config = dict(
    num_hidden_layers=19,
    hidden_size=160,
    num_attention_heads=2,
    num_key_value_heads=2,
    head_dim=64,
    intermediate_size=640,
    vocab_size=2305,
    hidden_act='squared_relu',
    norm='layernorm',
    norm_place='pre',
    norm_eps=1e-05,
    positions='rope',
    rope_theta=11500.0,
    rope_fraction=0.5,
    qk_norm=False,
    attn_scale=0.175,
    bias='none',
    tie_word_embeddings='early',
    parallel_block=False,
    extras=['some layers without attention', 'local attention windows', 'gated attention', 'exclusive self-attention', 'value embeddings', 'hashed n-gram embeddings', 'a smear gate', 'short convolutions', 'an embedding shortcut', 'capped logits'],
    init='uniform',
    init_std_qkv=0.0395,
    init_std_o=0.00642,
    init_std_up=0.0395,
    init_std_down=0.00642,
    optimizer='adam_variant',
    learning_rate=0.000895,
    beta1=0.95,
    beta2=0.99,
    weight_decay=0.21,
    lr_head=0.00987,
    max_grad_norm=1.0,
    warmup_steps=331,
    schedule='wsd',
    decay_fraction=0.915,
    decay_shape='linear',
    final_lr_fraction=0.0,
    batch_tokens=[8192, 16384, 32768, 65536],
    max_seq_len=1024,
    doc_mask=True,
    train_tokens=173800000,
    max_steps=6496,
    dataset='wikipedia_en',
)
Each number is 128 + 24 x the weight over its row's rms, rounded and kept within 0 to 255. Layers, rows and columns count from 0. Numbers have three digits each. The size before them is the row's rms in percent of the matrix's.

# o: layer 4 attention output (transposed), 128x160, rms 0.037, rows 65-73, columns 0-159
# v: layer 4 attention value, 128x160, rms 0.05, rows 66-73, columns 0-159
o65 093:119106108141106130147114106125187149110122121144123120121125139113123137119154126146147136109131168123139148123103089178134121093127169177106125084136107099174100187107127161151104120108114105093157087107107125160147124132122109098156128166164154149112106139133078176175145143125145129120107126118109130143093116122107113089100104150069139152136142111118170190115168109121136106102153117122171096118103149123148096143164132133103147135116138115103107116159106121117110173133123104
v66 094:146145091184174155133160095108085131125096135138188121105091162143141073136085076132121129116108132149105128112116105117062134118157079124158118117137136178158115128127144111140140144138130120148131126127146109114128092128112125125114087132138127127123120160110148116129143082139150120102097118104100129184126145115114133136118198142115138087111221159150130120101119094127125126118122157126112131133151107136095138130151085101148113131111120122107136131151111135095108130132135111
o66 101:140126129113136124138145148136154109131118140139153129110140120123166113096145125137122151145156118154050119111168124124132163118135118118089105141099102126117117145113125138116159097120093161162193102170138118130134158142136143148119080142171084170135099128116119167160165162108091143139118094128100125143116125099116156122107146147096094162070152111139121145098116113141136119093111142142132140122118148137150138121146151164098140081082051150081101129122162106138128141130126154
v67 098:137131133077124129095100149141110129117130087137186107144109155128099144112124098112151119137085130128095121130123137135110129110098145108165118118117124156137122130105132174141152111125156117124140121130130127150135177137130130080129173107114145130143131139194142194111127148121062132126129129116138140121158115184145166113129123127125094193138144159150054148128180136158108103130129082101168163118095161132131130135116121096148126109106137104101109099126115127127138086165130125
o67 096:134147147098131112145106149139111143108114110114144135149138133141127165141115102109116143117127159125134144144152154138101130115089121188125115081165162172124086099147132158098138155124127097145141131129103131077120148139121167086164101131134074083146111154124052134114150135090165086122125142109126129160163139157125158137136177123124132134116130167174146144108102086141138141136106145113158124124152113144156117130122123157086127131136107102120157098118083094157110071139108158
v68 080:135132131095160154136188138115088118142142152119100128136089098138138139129150153116087130141142147069141099122148138151127131136089090114115124134133116142089118132099116117120155112140124127144130143125146133096152162150117131158146101135125112146089117134122132118119113188112152124126135149158110137177096131133126067128148088125127112048093166085123069125149097154112122165111134135162091153136115104140113135138102106154129120106168136128139196120119129131127166114151172094
o68 096:063165139118121137141125152128136121114149124133152132186143134120118105120113129125159129143102097156098140137103143165134133121154164090149144111105107134125119153113159105154148138120158084204097156143110094093151132166102130153131147139140122123142144143115104130125086184100124143132128123115136111124088157067158137114184114122140148163153097089152157121097138132151130103138118123146162109122088105103125140156131124082163111099153068111090100130136136151120118107137123117
v69 093:147127123086109117123137209118152133127137086123152112148121159128124144122113141118148126107126130132131134126134142129173120128122060132147127125114157071088138144108106107123119103123154128118092119124153152106116174140140139094138123139132110113152089091119132121100138141115079141132103133099139139078134169144143093159138059121105125136124099151152101136132149140119127114125133159136142118120059126108160125115136184104124144109155151132133042146144058137148132139130119117
o69 099:151163131080154136163123120118136134166125138125115149098163139139103123103097170113095138110139147139133113117136158106116117129140144060120164125139092067142130107168077092110141128117135093131138112083159103147147128114129158103123113127147162170124116172158107157119097140135146139067123120091127134132123146105127130118132084140162101144122134114147102149117167109112140079130166146083116125103136122102092116143113098132148152126128173116142178136133109132142123184127143177
v70 108:132175145121170157153156158158124123104135131125153135143093092118116108167126138150108138114131126101121134117132092126092130136116055140120118148129127075106106142106160064130140138118149132145161116127113117127120118135131122130123097150151102128090160112158113098137131085119136183115126151113146135182114099108142130125123155109130153164069220127187090137147062142146144102123132170118129127119120129134144161121145091107129119119157142118128116117153140146116134125115156113
o70 092:124157164132128149138079107139111120122094121154124123156126130093099146132129112153108143178113126156101121144143152114119111133119150103127166179139145150135118167119111104121113111183106094153142116076121134118128101162137141126167094109156117153087146131108175133115119094094120136123129168094099159153103128141123118167123137140161108116188122179125079102126148111136113107117131126128138104111127159133157150157191157128107102076112153122129124122129155107105064104112141107
v71 093:129090127145128171129148145121114124082087167132096131116159122106135088113112122133137141114148134183147173107142113105118123100148133129106138135138128125135117145103119115127147134114176121128093154129115122139141044069149111107134111134138144140155108119142142134124116114119137141174103116096128118076129126140107121112111173130143134112151124141111139130168082142150134153120158144160129102140163130137101138141156157103144114142118122146115105127142142144144144131117241051
o71 100:144067150125130140104153123117117127108116141119122125108123114099125149088139136124124123132118112146139161091137127129094067131156133167121114129120105132128094081091117083166118132146122114161166157113154120142145081080164118065148166109145124154157144126148102166111125169153144137130128118131120134091119132154127136115122182109153124140128125148146183126158098103144170102092097095118147177106131125138127148147135139151170161114093116162091141145114141091089128085134142126
v72 103:136122108142143155083116141129142118157120141136151131148107108126124098158135092163153137119115131161131114120115122082084137131120095133154114120154120134174112119121155114132154130139103123157126136136125118136149045157131115109134117111142140130124118161102125081131138124144161102141131122112103123131133107099099157112124209163106117113108214149120120129123064087108115137113109139127128105119180094128143166128166113144122126142117109139128170148153139145083156151196101134
o72 096:115119119132137115099125125130079107132094139123117099112131148132145143094110124114124140113109181110088162185139172115116119150141118137136111101145138143148150090150129109121094089147156133147090180172124145109140087148092145115142129134168109119110126143089138120105184100175137150172105109108127137123150116102113132102136108116123108158125165138158154099112142095144107146144119147133106136138142122140117121106118143117144128124163105147108101120139172213116076180137153082
v73 094:105146117154120127123142089138128141131155128108157111079096100146110120109136096144108135129119110109100134113154146154149134157151173115117143119132155135161118123137154136108143132125088131122139124116122129119136130175163125172113190115072141125125105134171182170119109123137024111148104147121137137152175139172127117127132122090141074145116101138140140123110213133150136131123124109169098162122141132135138130121134119077163127138113133122140164133134131132100102113144141106
o73 097:081112120165119129084135133137135117153115126090181135114102161146091149097098116109154127129129133129166127077124097119101132153098148088105101125109139075132106147096126145079130133136150080132118101170116132120166128160119158137099105109130113135162144109163180126097103152144141164173083147092176102193137132124140109150144171119129139095104139153108132146113156102106120126107147103133126152132119133138121137138138163139142147120094121123140106145163136159147122148117091166